{"norm_eps": 1e-05, "attn_scale": 0.102, "schedule": "cos"}
Each number is 128 + 32 x the weight over its row's rms, rounded and kept within 0 to 255. Layers, rows and columns count from 0. Numbers have three digits each. The size before them is the row's rms in percent of the matrix's.

# layer 2 MLP down, 384x1024, rms 0.0854, rows 54-162, columns 384-511
102:107115125161148125142168110085085093100085113175167127097099176124090186166123118089132164113161132138158146116105102155119076147088105129087064109079098126118136146128105113157121187101085119172120106114146137141131117115148122192155138064092080084090141089138155168128130138133169111150173140132094103104169093146121143147193101143115048133216105151127109115168130155096109108112127
097:079088103128165066139144152163174204063109104223123111107117158189168067111151093062176130125139070137097169078126110199145159086072095158181149155103147142129135099147038159151119104135136116118141158119096127207093085116088098104135128147116146118145134084158146153046141111085092118094133097131143113159066120133072093087184217094131128147085156118123147196153136152111126108098178
097:111127208149100107108106160136183099075157171115111097191124148147181101122063170083098104134159086117118085115102127116165130195148135135147130157181161183131102095111160109090138148105122106166162098122134113129111123116130099082165105171144162153085114103101050163149132133078165155141132135154114106099090148154108116102139194148068124168136204137109084096169107152116138132182108
098:115163175085174113089165156137089147092104157155118124123103120135126158129123131165098208134173131192142119112116090096104137125123170130167126116124065100113137145125079123071148127072104113113094061150178102113164125146154117193147122152130089122153142140119107102103110118080176136170079090194161110171160172125169097139128148119122139136170083161161105139153130141108104167131105
100:119223164116141113123117114083114109098125125131107080158176090155168111153071136077112087175182123089095098128126195131154108075131103116093042146169086115069119032156176129114165117127115145137149077135127128126119132092127138170062152073143111146156074142167131145129137142099110146148148178073106113149155145112060126100074168082075104134136109118146104183100153110134099126151173
100:165103146149125141147115151140164112073093135189135069109166099105135152119124098135145121130174180165108166134132101102152068131125125112193124154050122116166120140116150106135118064152107104159155143172110076096148140142097102117135115091103173151152107080115130135199132167119087153138163148097131106130162131127088161122143095143147149098134102120104108100102125172179099068104152
095:119085161111144092171141114145122190086151128086147103156165118147132132118143143171141055119166162153170136115118092131145091114143051159082089125156182128119140142129148155126113154107174104120116056089164098174107132151133106113132210126122117145137114116156129109108132086111138125125151075131133218115116137147131082136189088142185169129093151158122137156119104130097123125084147
106:107156064109110141090083150112100136064083149128067067211132159125089094215102159095162118158158225190153063138102122052088096132073166108168046074105151194133172095186128148067155098115176097140170134050136133198095171122111117101125125116101127211144127140093127121116120105138210108097122132177139125143086183127153194119117118178104110138100093112130183147131126138161111134195123
102:136081083146144114205141132136107114107118081165147142177089125109108078176183217137102049154136057168085103093121192113107175101142144145135170122108118129105108125185081066120117086135094077160103126128166080152138087106160129138141150116129096131165096196079131174151116138117113124101158181040145103111171093136101106119124086118047172124211148152075062121107156132157068158120168
097:113102197129107149079142195110124166139048149152148084106145089142142160126072101146146142115117122102164111168100162110072088129088117138149113099106161122096108122141143139168106127077143114114108121119136103134096103165120151070079162104159146154119186137136181113144144121173108138073150142097078136129094155125121093177146119158094089155113135098068096133180183105119126086152127
099:137107172125138091167132131122118135139096099116163148136087111109108089108139197115065123123077133120120058136165141146121195073106154062102064095071111142122110135132138106081125137163092207141113110164123100104109143139089117156110095160117131158095138150122094112082135114065063125128177088151164126080194134116144196128114073157105147100094167162115171074094110152133109062183120
099:138187082182128127131099086063098170133095091129123124162027086085140153117156123137128120049127105155087126120128157088155184114121165147105135103115078171150099080107168093115103153212150090128149123086126163181125162109157138103125106143157147139154143139136097167106103106099122107162170090144091083143139093129118117129108121095080104160148125143151056123128146099120066088137182
105:170180073115185129132168148070064165153114152082161104139107104110157165099122131145145102104106114130148106144121160126144154139135132148093110136090173115118057099107153141155134074145157084083128139115114127159126148102079147203157155165125041088165122074111110087123169151128118114140114107063127146131129127137058096139100141107073139128154145087123064089109135099126146099139094
098:166078094115150142101092109119113155126102102164079090070136139066172132143158150130153126170120123114108119132089162175144155153127154093132090113134132077164152088152179157196125155131116128161119099203105105149155122136128115136143155121118141113071145130094107153142155155170102103101088141150118174117156147138123094151146118115131172146125063169093182142144140154136112069144115
101:110120112170139120137136140125069113091159118056144131167123135150151130137076133122064100141160150189180110172154139153156161105140190146125099102149141131173192132110170188165135112160098122108139121131129114132131118116136119140131167149210097151096147105083160145095110110058125140126144112160112136112125126116105170105101142147131150123121106125155147119090134118208115141154076
101:143138141083108132094190124154099089132144071117173118096086159118134011124113141181137140151115108118117124127176107079132167056105102053088190152133111131122162170086122124137166101091054163122122108145165160164155183154169133109153079179083100153163136117103097171161157147160064175095102114119097126148130140160120108056121152174118103144134116105122143109124138084150090159113071
101:123171097149149096114128155101150178105054143126072110154222191125127161144116096146123184125141118167173132141127147126088140132111121146121106169148121089160141164153081079092123131069049112207057126144162152110088104107148154082153151151124089160102124164206119141106144087133085136189167135104133137073159102128140134117066093110122079156112126117143129122162158103140155149082173
099:154136126130150113144123152109136186092096111138116088098125187126132158122108180178118147115147124114100158119141119089125070141113106114101144091136068130123058130134191127112186146106195108113090126174055100138110133176051196098070092107108123128112159104134120121083157134124128137149161159107161138149148147122116080171132124147112116130129114116119080153124133111092176151154134
097:180121177170130132164140169076120120128120111134121158148153126124149113148110120133125134141086084105149091109090085112167121137108083082168157167098125145120113037112148121185142091087154106084119179167118125163113183169072157138140164151137083147078080100119102128143120112186168092125142071144084110164122160125137143150117159122144144148062107121161139103196104108130115119094134
104:181110142097122118113145157135121141123104126139093085109143115143083130126112150088199117120079094086084095124111135144124067171103133160145117064166095146134150144105118098118132142102182182081124086130144202120109121134092128126130145102117167118141087167150117139121117086161088123209111162111111154163120100058174115165153156150135111125122093139173145087171143107177119141136152
101:111116088146136145140175140149118172127080094131126109133135152157132133170108120157119134130099095136034128123114125128164126081161173141138096115130076136158074108084210100107091168165121095188152111143118218066130095115125096120120075088191151138126208107164125115187094160113127098132107140133146109115114120153070109131113092098085096165118100136046081113170146197085103112105160
095:109136105109131091107141146105149083187163134149110198127196144096126102099137085099149140107125128054152093105187116138082118096171115143134113139163131152134139179179085117139136088174110081060096168094124097097106101147164170151154104108104111134141107098158141049129068122141159145165098119133147142117115107092068106119168116123115088110100112092143131109130162127073140133118114
101:092192131135106166108160122106111121108135132114097113187180141149126104162136166135106140118130141080154125109141168086140106122107118112126124185125110184140155179155126173075151140143113127107141178129143173151105121040129151137096124134192106131019062104102127135103208155140143110166096150133143174110085136119166110100114160118142119133135095080078056133128186122141096111136169
099:140144133126152084193068123109145141106117143140180137187153168094163109131164150136125159108088159109107129117111199089055130120107114148141112141128108092109098114153130124139123154186042121109115127126107156135115153142082150168095092160136110155074082153138127073112083106111121088142102121125112143194087120125162088163104213119105135081175120176135137055107179090170114122122144
098:083095128112115142092146161141117155157173139150104091180120149129175148133142108135099157137090100083148116124155146079127132152143089140166157141136153213186122135133080172106157183075106118144144122081126175122178064133130104078142113160079189099122113166136107083116138134139111122161099113085180132163136181101144114118073148179109097097166103206060155081135159161151118122184101
101:127125141141115069145119113118156133128112153111105133077155124136165201109142139140127108152125079108119089107152152138145205171122089113150070083094132107201130139140093115167133158097155098112133112118135102115173078201122163156127168157132119160125142098141094117130116134109208169162132128162123151169121115134112076086117135118079166091141151164120146129163110195148186149137129
097:159121117182129064090099139107136133082157116114176164094088147152129095079166182099111089051189156116134085110231122171110122146123120095089158074159120081122139181151155132137049104040103099139141119097108145154120167117176103059142112130123103070090144097182121138100135148151129146087143074161032133127128125157084119107183098103150142197076137155131079113080132156156190107082159
098:137130101114119152049153094071088120151127134071111153081159146084159119116179156135180100112115107149147134095112155113119097099062104101159136185141133132080061137095091234108094172129141168171119164158101143109095134111088101166141127122135058117143148140123144109126165074192139135043115088075085078137201111088149097152179167158082140142098141136163102131145078098131208108147107
103:160161138082104081093132129047136112144138107107153136136124134113154146139140115076133113135095163116127127166124138200157132136092155140091110098169086209175168091104070092164149161117144190140118125141187164094088159129140162126122079125124118096112098113161089088093123055105136162148118103144111096144083159107111103085112137116123123158104106116151127132083135155168081118114167
101:133113144121098144114188122154141060192166076180150094129143153141083111119169110123182137097097138106131226091097091099119152149166146173148136087098071071142134119135131089125130155096147127086208106127084135128113167171161141126160152088092096089149112094133131159158131114148117094090134089093130178137157146114139150121158160103183139128150117135123139131087170162113082158152140
095:093123102110156172154147097155102100106091105135144071123119082169159166138154086128124128079142161139127177163074157073135149135106156136120162167111000153143120117126151095080093131145104160140159138099162149168202141122096142136164122045147136102145141170114098134088170122140116067162114082089146175159123130128104121139193171144150096193166049163172130105146111142126078075124101
099:148131141136109088115078161096086062102114157158072150114136112082152127216119101132168150097151085139144053124149164132049119146131144137141160155063135195124203088107120118153134136162088129118116097102085147095077130086121189147086106145107173124154143098148119073142134125148107135112132175118154105141174136150102095106126172141108144159163065156125129129117148165114168137141051
104:168176137106103068187148083099095103107123151086175132114111097129162142122067096116146171154172118114099135168132146097165153123090117105117150107143111091101135107171139149174185146165088126118093110117086156077089077177119131118143145186158161106121095136186061131086075129100180101099103100172114184177093119140068116159121096135080145106119147109140144140200105145089102115156128
101:110174098171163105103100124146103144120082115114079173102079175089097132200108168141068136127120082126134110144107078135139121098154157169191118148160110202073081124165120113119088177121130160143107188124156103112153184154096153160132144129125119041115122122168177065172159083133108176089133164105165085184078133108089150122130096117094132133194192136107085153197080103141147095059121
123:146148132137139171113183094089094174155131147080161129138103105159167104084105115131151096150133119138243134119099026074145164109133123099128157163158130111133106124133119147105139094125089107154094127084075166155095125163115107133149128126107171094114179134100137108131104114119147120114097158078135135101118190136108068111182154110069117087132087151149033149121139140083151104130150
100:158143120121140076122098147137155099119156112104100080119171151081120135142131101116172102176169135151118099050132113107133172117120117073171108115188109033142092088143165176151128122118119115088148104130139177184146156083111085127149159142109129096123147115120217113187151107218130119143174116126113084114130092099113126141106152100116080149066107170114180142123166153057118110073134
097:155163118168137075148121148166098116117144128101095139115117132128149117127135122123103084141185133166078145067150104095099165190100081095138139071167068169105140145154084087152116150119108144099094152117091108130133083155143141139118124138073153068123086189152157141111144103216121182116166135105136111123181122100156101159145083145156110047168100149098219163071081133122065182142116
098:103109132154122145078127133109137120135086093108163118140127121191098111111156102126133107110162079110159115096134108093122026130095056152115107107128156129166101098140132165138100072156109187131063124169163143150143112161052148160124120122121177155087124096127083144152066160131140100095141183139166078107117064143151137081121137161102086086170136140126155085123132116110150144081121
097:149110071174107116145101172142153134073080056181181107149163128131097101153171103131126128182148188145124109115137049102090163152125105084149202154151129109137116157191181141106139114118112185145114135137093091111113117119116168083111115102104145140104174158157150146157164123116196132122151063107136123158100139163093111109112085194147125134107152195103127105130102127097164232095109
097:169146132130112040109121145159124128129129129122120133154074140109166159137170130164126133123106153094153129105160111109132150159150122111106137151110120106149135105091081118161121133087172114180196085083115099076170106094140157034119061137133068113104118094111140070115129179130144128107118140089091167123213123122124147121147142120173164137083149137170142127145168127107129107060115
104:117105147145164078095149157077100175114161139094177078154175175090088139156167141133150144145112148098122118155145183155148085077124132198167094127181147198073057163162106101151167072156098132145132127208093139184132163153123132114116127152168189161133165120126093111113157134093126205153169166158178135164129143159118139112145109069120189066119129119157098114158199137166157160100128
103:096170139119173137058138107090104174147115141134090136074048122111126181223126114111174159175104161149173214133121136085165123138132180110140162103066144116112135126140114188124148125090142106156179105111152070088165080131161121048093124145190096149092171147113114136057142120160117178078165142135096158151172091150109157118138074133121094081167114117127116125136140126098141075068124
102:118137068168188088172156184155128189150116115107127118143151166093137189185123123126133132089102203155164164131115152108094158122092095117118160103145166107170134163151201147125149140108121051135124133171150122088100180131089155101177148150145162118106108197149160109137160110108101144082086109114183130206192131127155138105143074115131135093163117031152127187173155182154156147066089
098:152107153131108153105126121105083124103098105084135138173126193135181139155127118134075134078117134142211136148137091147094074109073063115086136143123121140120163115103102202124148085134068068109113141157111143174148149100135169114107131115169109059154122092115159121142141118155134166070090104045114141130114149111207087087116121149127107178144203132149151162148156097105101114101133
099:135146179113132172157115163155151153145159132126185055143108126065147128139107136071107092154154128077123127104170105168142119123157190147139104078131148149102077074173168108128162160137145080138184142091115155117141133051134140055142080108120123115163066089088101164187122137143148079148120095116113091123146158125148184150126142150121126058073108128139138142171164118089103064090162
100:106157097067158125171184116076104123156131169140137157177103152112136125125148176089168159183093072109151125136151196129101209096119121120128165106129150141151095109109130173138084082138108124120159193122069101096140096124124153111178135155118142135154130096074053068139107103140175110153146099146174168147111095146062157114133128166182110095166106132141117116081160127094153107157145
099:101163113144079135126143121126110197135177099055152175163170165104107121102093097147112149113105097100152132165114176124075107100154115158094188195125181100111118111148113177162148118096063145116116129095112077160105132194111174138114113130137142128077116078109121110129111146120171116126134130121160128193110145098090162149159112109128150141119080196135157150072129154079132090155106
099:113091154048080124085096077098118186168118122154217101080164164122063146121130135159129153139139137186114101084138087118186177135110085124076117114212157100127144163151083115147122144092197105137160142046171167128114166112117115108108167112092084099152131104139113158123158089101138129138102086158092155164082185157123123114149158125110179168070127132113063138146130149191138127141124
099:128131126098201158086138112121085164126140103121058124142142113135075192077105145144086122120174078115217112114137149071106131134172093117106102090106078113110160067130108140105173151124096128124095102138151155115093133185092115158186171123123142102099097147153091125169108120165122074132155150155109152105141158127129102119173046113133094135110207132062117135133138090101112143156202
101:087111155149102162135125131148104152138106140096201127113087086052154114113149122164149139136127141105101120093135130133130149121118152097166095170155140135103113177129143107142145150150123209174220082053172184143106123099191151133083135168100154106161065175141142135169140126081140149087163146124176137058156194148146146119099162119108124112137100070104103136120199122149126113087144
099:104120208117101093114167147146156126127096135085058133092072111123143121128072095141128161104134137138195097159151120148175166124127141093158115118088127151126128119116119168111155115072093107137118103136177161126143087095135126149131167193091124086150108157146172143143075132173150186195187111151128108094128116110091110193108102189097125148122108128099161187146134052159154129150143
108:142113067068181095134144132104157108174119141133143130130138144120110158076138126165079099087112098095096148131161129079175141100147137168208172162170123131143072062125179092179087125144143127143155101157056121095126122144110090187149126120088085191126131100108139154118130117092134146093078107151122129099106148095151135131084120121167112138150049156170173148139121149123169096147109
104:164159138174136122158145149147217087141055149067054136105135092114075097116155153197162076132121190139059127110128097117114065128181139136190165088118127152120124094147166118170147094121140138082139193134115082179120100164161169143045114104092135107104136098037070146148127155104108162099148155189189229104077151093131146134112142046163144082082118098156165103137163121094128135151163
098:125140136148148159082149027136161113140069203124112103046138107133123108114096173138117138087134166120101088183106090130156139110169170177143065110084133110164118140176092168115129110111163094100157141178100139100113134112063115168093170169158142149134117093159182200133097106104135067130144146195173133136176144127125138151146109099143121123151130108108160074087171133112103138090171
108:112073124150160101123064094107126110094130158163129150121133172047093130110144120145149112127099119136174112061134099110186132168060110060098138151173099167208138101207123150096195133151143148093132119131129191131085146076140118148179095155156142113163145121112104141065130105151123136132143096147133157106090106154138176088143151127178126138077081113145092136129128107143096104167120
101:091104187162067108141166089129153117119101115070135169147088155114165155095085116122131112176132118153111113118113142151154133075154083071108119198153117135103067073157163118140138123117114146122124142094094135198151081147079100114164098149052123119133079087122077097066115063114130089107167078081121207106139114179144080083106138135075127155186134059070042157117080141120089181148129
105:159181133161062166096149082076136088174136137097090129112172106149130105127181127067121102087131165098095104177191172140132148111107076127057121073137074106140121138094136103078153146111107138119083103110131130091136156125120147142114158085126132098091114145202125182165121044094167166196093162138150153180076152124106086117100117066086118211159124149143117153161130079140121124140166
101:133103160095087080140130130150144135120151082105113130091122174137165140100164117121110119083109127035156177133138109123090139130092164121135172103130074118152121127178149160094116127139110156134052105152124140158092127113137126104153129155097168169152115150128077154116150090129130162082112141079139087153117094103072115108199108148150136111050147132159093079125128140147087215132137
098:149128174115123134127128116133105090141161166122166203072143141097117093096074148134078083145146111103134116078111133155141184123157162086139139141172158132137136123171172121154160131118051135125133106120165125133153098109108057105140188098099108147108131149117077140087132158136125112123180128141117176175132119132199096118078112137173185136144064130036220067171097101197099103124120
097:099115175142163091109110129119067103144178180145100134137173154064100146162091137130120147127115130187074151095096123166062152117143139094125179069098072110113105093165162173169161152127067115135094084153217144106145149124082142100092110182104135174121129145089128161111116136106122182171061144141095103181129094126141089139129135140096103114130144145086138114132141082104126153119144
102:127083115100151090146115172110120212136149128123146155140125164091109158140147198094084135167130101099137155125136133162138117076136097116149074199168127091080070121153142077103101138120115171143170120133091188087144081137177201126120124139053077149132135125119123093121160135113144131129118127151096123139155097141131132140133104177123148105103142151128156065116166143123166159097078
104:120205115154183089157058093195152141078148161167074134171113179113117139178087125163150161176139173125155064166184125103061087128129151111149098117151123114116139137180099135150132117120084104089147163138136130154196119073123096088142128128110145071140126142167165041132144082180121155104176109209170060141098137086131091118102132121111152118151094146167160065126128166168147222150139
104:136110104164108105179115067094141135151127095119098092118148130162126080141120159143145153147114157132172076127147108175101111119104108083109076139102097087110086124109073110100196159104089104068101097137085096135115117111151152080141059129153141120166201104155186169125089133184114125103115151129132176129178126139155255130142157100118111144089118106101119168136063111152131143122099
101:067141133128122087189157126084101187107121078150084113115104104115129099162110089114136149118103132143132119120121120107146132110112152161119106123108171130162122177123046124123200156102187091172157100118143125103111175158136106115107115153137126118123067114135144102124121081149197151089123106148117141132077115136107076114121076074156072142127134143085179166118113129082213097049088
102:128176125129136102129185137133085089115117116086115144033145099089080087124075074110166120084092092130092186163161154125138138146090136161094144129074092151129141140137163112104199136181169120121114074122193127120143071155193064144104126122135112104157099134181080109093101128146123109108113111082130159109134145136134115107184081169172131154111160118124174154092108153150131126180180
098:122175187150117109145154150150105138087165169112134092112106153141140115156119075107116074118096146136147139160110153155135148087104181200159113166113185115144175169105124189121150139129114125090155101146108075128169146068138122105157112082139162088172094119169139135116173152102122096156111143134164140101130172093049170168123140126091165126127176126125184118114188138148142176125134
094:206126146134145095167147132121165163147116130131152149179106129098146187125127094084108115078084124085112123144122087162123089194119140155090135136101146138064131147143102104103179105114161129162117170069147110066143168135118146036132060137145138182130171134117158114156102151153150143098140151128171112134179090107090087059191138119098142153124110179131142151155195156130114162050079
102:184058100138101121171114140081104110106111079134167141118085169134166107124087151127145106182128083082188098119201157173104149059121138123136089140131087081137125105129183075096121117106083121180141202175143095129143089185181195087177140136156142116133156174109080171155159156189167141111155129108137111118157151116119123094113143119114125109130168148111145097106156164110104170095142
102:168169083090137134096093132096107117080168112135144174108081136123199128125176061148137118143160160129118097191131100104212144102163066087156138114119132118147145155127117163165170141168141137050167169138211160091076151107107078140104145163108116204089083190082120092103113102133125127142108108078135144166210162132161131109138100083124098164104138098050187137113094112192149112221118
107:137090141143117129148135185104085108126086141142073136104132146142149145112084136144107145110173091114175127117130129155125167164137100067090086166093138141165137171098200125153199161072159179138129130101109126123072129142190116143152176179140120141130146171108125142120108129102175132139193069058049093110170169126154130147107121173161123186118130112104125124138131094116120115133068
101:125097115158117204173128142110140162105199051108096122132088118118072150137164137080128130130174057141091078129061122094080095096071150111116134141179143137134119142150147139128133121117082116138118086084086161082151113135168122136087100127150128111118139113072089121095107164133137133047109125173158116136153140144135113086170084090178090149181137125141192145117145160084139154091097
108:158154093145130087140111188119100134152188158144089176194197148117125107125151109073132142132121106164143099139145188049141138153128151145126164099101124100126076140104141097100111157160082089142147097193137114151105106190132173164117128162161113162126109117133103108083116127115124137165123149115183151146110120130126133115142107131144135160133120108148114106098111169168159166093141
094:088139064131074147120128144113129089111136123089124023111120141077160117120135109122082090081116096117118077094105116199163082070119146073118133154122114124108082177091167071140096125124075104104107172129138115195173210146115091167199141049060128119172096148092140102134133152099159129087118117192168121093123166101131091212066160111110125139131149118139098120095138143159163131113148
096:182157110163062147085135138120197093147107139217132106160131151117090158166109136088131078113152157097172102062158141104128123098129154148094116159109112146087179098127111105132104186146148095103181117139125112151112154133101174131183066150168122136163147128121134126134132071163165139095143130106125107096109108129073138113074110142138146149153045177130103159144097149124139062091156
095:182123103087105106078173093164202158107125112153133160059097138166172142089084116113149201187155096111174107086093141101133098183094120134127186157113103120124125170143117146146104202131198205163138128119096172118135069128133110169150164134134167143156123095102075099171128091149158094074085168082127115169179111180152060097174101142142156119072105107092122133113105118177138098134149
098:142132169055088138130097162159110103087122133142082114080167167168056098116081155110158112129108068086168137106161113140148143090137091092111141110076179145121077159124171127156150149165114180162065103136100160130117135088141085154099193071118116124116140150190084145095140074064133112174127099116119119104163127146198112193161047129157113108147119078162107124128150112102129095155179
103:133135120133115108121151130154121143179056152154120137057117130110139097162152095132164137112137075121116083195134117142140126146150118114095090142146075096152109065132169025105086116192109133114076173116098130138179109146123128138121122095112103145137141095118100120126141149130131163133176098129190151155069125145161104106095111111177129133126155145085077146139067191118144112151089
102:117142036146152122121146129114141202074040190110160138128129149159129158114181062091115136164099126156160197147141126161160072116137184118116152103122147142055165163124107097194056108158146122164075136141165149130132094105125188092121118094140028091175198100145071112119132186133136096154101121106157153180125117146110124152099118123115105096237191102082164140163113105103097119081118
096:161183117154130139132116119165120192140125112150100071086138164195098087160078131137138134132136144105103096153102170090117109162071154128151144171110141161139160085145166140144107127072150116185115144133121123109110092146192107115139108122107140114120146182149171084114142114141205136129141171186155094149126138099157127113135179146216146164065139135121087140132096126117153146093157
095:121148128144194114160079125123111112098106104068195128147147092109175164126156187106146207161155150159139137109121136063089169109109165093164238149171116109127118124121153169073145124157106152181175095135150159099152103133111165145132127138117094177127213151102140201114132104152107084115128128115109068128132117094130085107147105136119144092108108107092199100132150133092178173101134
096:077144141175124158136099138100124110116110106136144098146138148099122136089166120127174116170128120075186095152072123112121090126180144102177140113125131102121100043101121117097104131167113083095148141168099125149116136154165152146146144079106147108127109110105117125132127095086144137094137125108115140127204084128148113107119133104168178158135098140145146165106142127074104090117116
100:105153194162148174146109215131131125161094095197095127148135122140122119085150150121099138151161044161115131116109163163142117136166171164094125123164086153082120125154114080179146134150109136156135153169147112155137097123151190153124131160108196114143094122093131142102114131094159064098128117107147134129070142093157125078141126087144088158171148094154071125108178108145085124094137
100:158109155084092129206083143136157143128126182115080150111142087212082155091103122081098100105108114139117115155169185163120120218132155172117127167155132125148152150139105152128166133181186086180116143067149137121150125120164144119137163155193204106064142073129118155092111157134142134117124129156096122102146142142084117075128096158139108150107141169130136124141096093160138093130108
102:087167073120094133222097076088122082134064135148069140104140139133112126098148139111081129159126127142124141142109143172104107127165153098128138143126119161129147173124087140126145100056098133105125090122161097118118040137128162124131097094178152114150167110072166076135086149086177130189132129118130148117151168167176138103114126109120071114112109144140128131112101116117093108108168
097:060172124057205145117180139087183100082139097119123165084154127125161129135102138122028145121160168113109130110096160166184169118133177101126152157102172129151214185134183139049111104117119111148120072154154147130156156136149154164101154149103126142156123135112129131138123172100099157141169122164138110157103130134118097123120087094167134168078133139165120145160116102101109106098180
095:130117154146070158157168225203089121176134159123131091129161164110122174119124110151133093087111156091131186080077158100150160142102113094184133073139168106108142094114182153105152130182159199105124169117109132093103142103140118118084117131145125179123178141090147158095116131132153102110067113130115134138107101141156162105183201114108067144116140094136103157112135112143145097163067
100:112091088143168077152117096109142126091156125191093124122109155170149160100081137116112150125085139120129140175086047155081091097099166122094133174129124140115157074133105190162092115155103120164096100142049157144156085141046153130129121105159128096146171091093169125131106092154112094132141110170091065172121151115188137124123157094134078113139117136133131146119111173063101176145166
098:146110122103168127177067182125146106110147077064099160176140148108114080073204104125143106075095122137157096134119155175191154171193133159211149158140148182175099149204128109076170151119119115099098157164133145100169131159121119155126091145136128176127121120118060098162128126104142149130132086134134114061184195124099148120117128125051122179100172100205158155080129125174189121106230
101:103120219147119138125130124073073149126084137088174099162126132124122107102176115138148162087113117111049106111101146080103109163161130112165074123180131088155105087127131146171164090102091142095103113127071153104080167086085136155129116077057147120148119177158120117117097129106162073111139148118085098108161156117135126133172125149082125129130093150179115179155128170142124092149093
101:096115179144167122119123084124100061105156111135175094086120129120083105109127132147100062099171102180123127127171114116131140102140152133093129064156113148131131089112123130091162157152049118107131134146115070108115129089144124127091124152089129182126140119092140140151122100107161139140108133124107139163151150149181167095167132150169140107106153095142120153069138139178122155197115
103:141111144141130138163130085152119105135149087119164114103130110136158127163145132095145096123137088163151126187071116124103139141141119118143136143108099148124154136187140180106152075171061117117122183155167117183133166124136117146154149168085106122169159187154149124081118102126142135171134101163145068140155187116131124093152142119150136123067128076086153203062115167171150123167164
098:114107083097100099113122154110082129113107133087114141134141137156077067210103132189155082109139114102118160146092139126088167117093131109154138116130124104171173145148171077125108157148122146106156149082116137109197169098180104100126137139141121093103104108143172051145145166106142114110150104120102067084055037144095135113139160121161150162156138135108138055120154103136156093124101
095:154139149086174120086130165171123133143063230114150055139123151157113133186119142090155139157069196106154148153102145095131111103155155137136153135076130121138165138126157129107112198167121120146130177173133129103141185104132102122120085150160159128132108138127155164151130185088124170114135114128171075161062191118127143164176116171120153068059127129112164150097173146169125124143085
098:177166142189102118119111122094162057128104136114127128149145162155134080163103105211130053116141118172121121094120144149074201157212118177143173114113112111139143088151180100127084190098122087067150187119132162156136181145138159129129109203102156169095116119115080127116096101034142163134155120175105158092131137100143126160155045127090100120177137114161121144077142150067165147107118
099:116153091162140146153177144108136078147077171114157192162153143115098114098138101098139167114139095148127136105155107111116184066144117168089092137120143183071185139189120147139128145123143139130125109124120166124124119117132120127148094164115159068131164098076152119137122163139092120128196116098069135139167236136123083141145104125127135136158138049134121148160077091086158126145135
097:176153160138136123109116142146104120113132149145136108151155122167166160140099125194162165125121160124151148085143122131216119127163176104143100128088126202062151103166100119115127186177138156127198161143138144148114158126158092159109151199096142143119126175168169119181115054123140161111102069116163158079148124092157144163082150066137168157124145175128134119051115182136150148191121
104:064107146133140112114131110179094117224109097153134106118172143098140142139169089171181092150083170109140151133166131161118138192107129180157168137113187091141113115163121135129102109110136140103104143125108137108203103143143125082132123131053096184130116092089107148149164128125087129057126105109103084124114087108161128155132096155170119150084129117118105178068062101093130153110137
102:116144221081180117131140063153059152077097114135083102091135104123108195119097121127107116138131115111131135151097202141104185131085163107147111029134114110147112127088175141119113101135135159139187127114166130138080188133113099151154101129155097191079150079150082161166089180062060160111141161165147131035121133074150115173133133136188094150143124168172167149174137147176150126097145
098:130095217129160144095102135101166133139173229148138071080164107127130130054126138092095115111128116145097098108089120102154141136111131120122118131123123160103143099138168046163113102127158149107111123146116131111124114156068106144124125150106097179147129155136155128138108098153116090179095161133135118097118076158119170135113155122110135105098131097122123108162078069198152150118064
097:108110112129175183066136158096113134133134071102106126134168168145139114112142189138084106127156144116093078127120133121105157144105093154079117131166061099145162182145172141058091116097167150145093109193093138094126126152138174130173203064113135147151107114146078108165092143143122213154162132170132169100139117164113087102078141110154087137134114161176177143102069098126109123121154
099:141190150142120095124165117107154098147098143149134129126127130161106103128165166175155088184113091082064107089160141063196153190138143126134111180098134154126091080138099080144109116171144101126101122174180172159144141179119153131123081181132184175172132141101116123127170151115130124112129094196124113107167131113121095102173156095120092153169089160105169072135147165119068156160105
092:131112091129139155065142138106120111176157106116109111089179097128141133124102091140152094136134163145140103084056077086112111099164149096127087138145160162190161062102057153135205148149130095104151080108080096127102137111129146140151165125144136138147135158134185138149126111126080030161140125129127126154183160120103149138137129146168113111156139122149088134152196170142185123095135
097:085100112156134117078113116183155153129132120169130136147103166142121075130177119150101142139078091084120142077149172127053096103127157190152087085106109124146109126116124114154106173178102164099157137129104161066145140045144130126094186195151218174121143150092097129149059093111152156153128185154115156119160122131136142150149157166137119115150110116126132132067134118148071135173160
097:171148078123180173072135113123079151155137186131123104141159170127094055094091129145112085077147099119101169073119137200091102158115189115143037079119128155141118150143126147127079141175134125123115092176133132096122073137148169180155161167121129121085101104165170151140141117161100151149122176150185093105097106093128165120096123078139090091136154058096129052069125159118160093145120
096:107116195134097109115107130165155150066106119134079123148069132120103180129168142168112180113188147140059161120161178113143187084078090185136100109068181044219127143105130088112133082134093114119092084086125084157163085055121111103110082135207140103114128107135129120083157130179091106118172188136102097140116123158122080084127122129099140102194090120142201097102142145112148167130169
097:142154127126047079163086136165142077203165075063153133168177096139106102132183125083107106182134158112122089078085080089184082108139101081126150090151145099132110128146084067076164136128173131101151099145117114075124106148067158141056132075113126117072118164133130101152074153157138068052143122141146135092113137143135137094068146110134098137112179097100139116151049129128125106127114
101:165060173102128137140129107127099070106153081195122192129133103098145155073154178144076133143118160093133166128127125184109162116125151133122117159100156100098070106143192153053124090070108138134134085154119142162080131121129131122102139078110136124168098152152092113152101154147071164151186110136116107148145179114130060126092030147145120132138145171076113080103181152126099119111112
104:129121113126078162135166158081160121159098116142099097201136123141112178048185137141161098155089142119116122122066147140182113138076107068088098082124070090168161127150222116152098174196188165180141121135124147147157150101104165146102117159139062124116113141104095106096160142148159092093125174129130169179126131179161101116106155134147147063134081159135132201142105133135150130147102
102:167146092082133071144121103174097151135135174144092181096139108137131088146154159121141082105158128147083156122129107130150180096171113138108129145163090116159122222145130141085156104058098116091076074092156148111099053141132106156074116156158154138087091162171060146144113096100124168134146135166192141159142157135089094110139123100144137106136148080034156112168121113093117138131101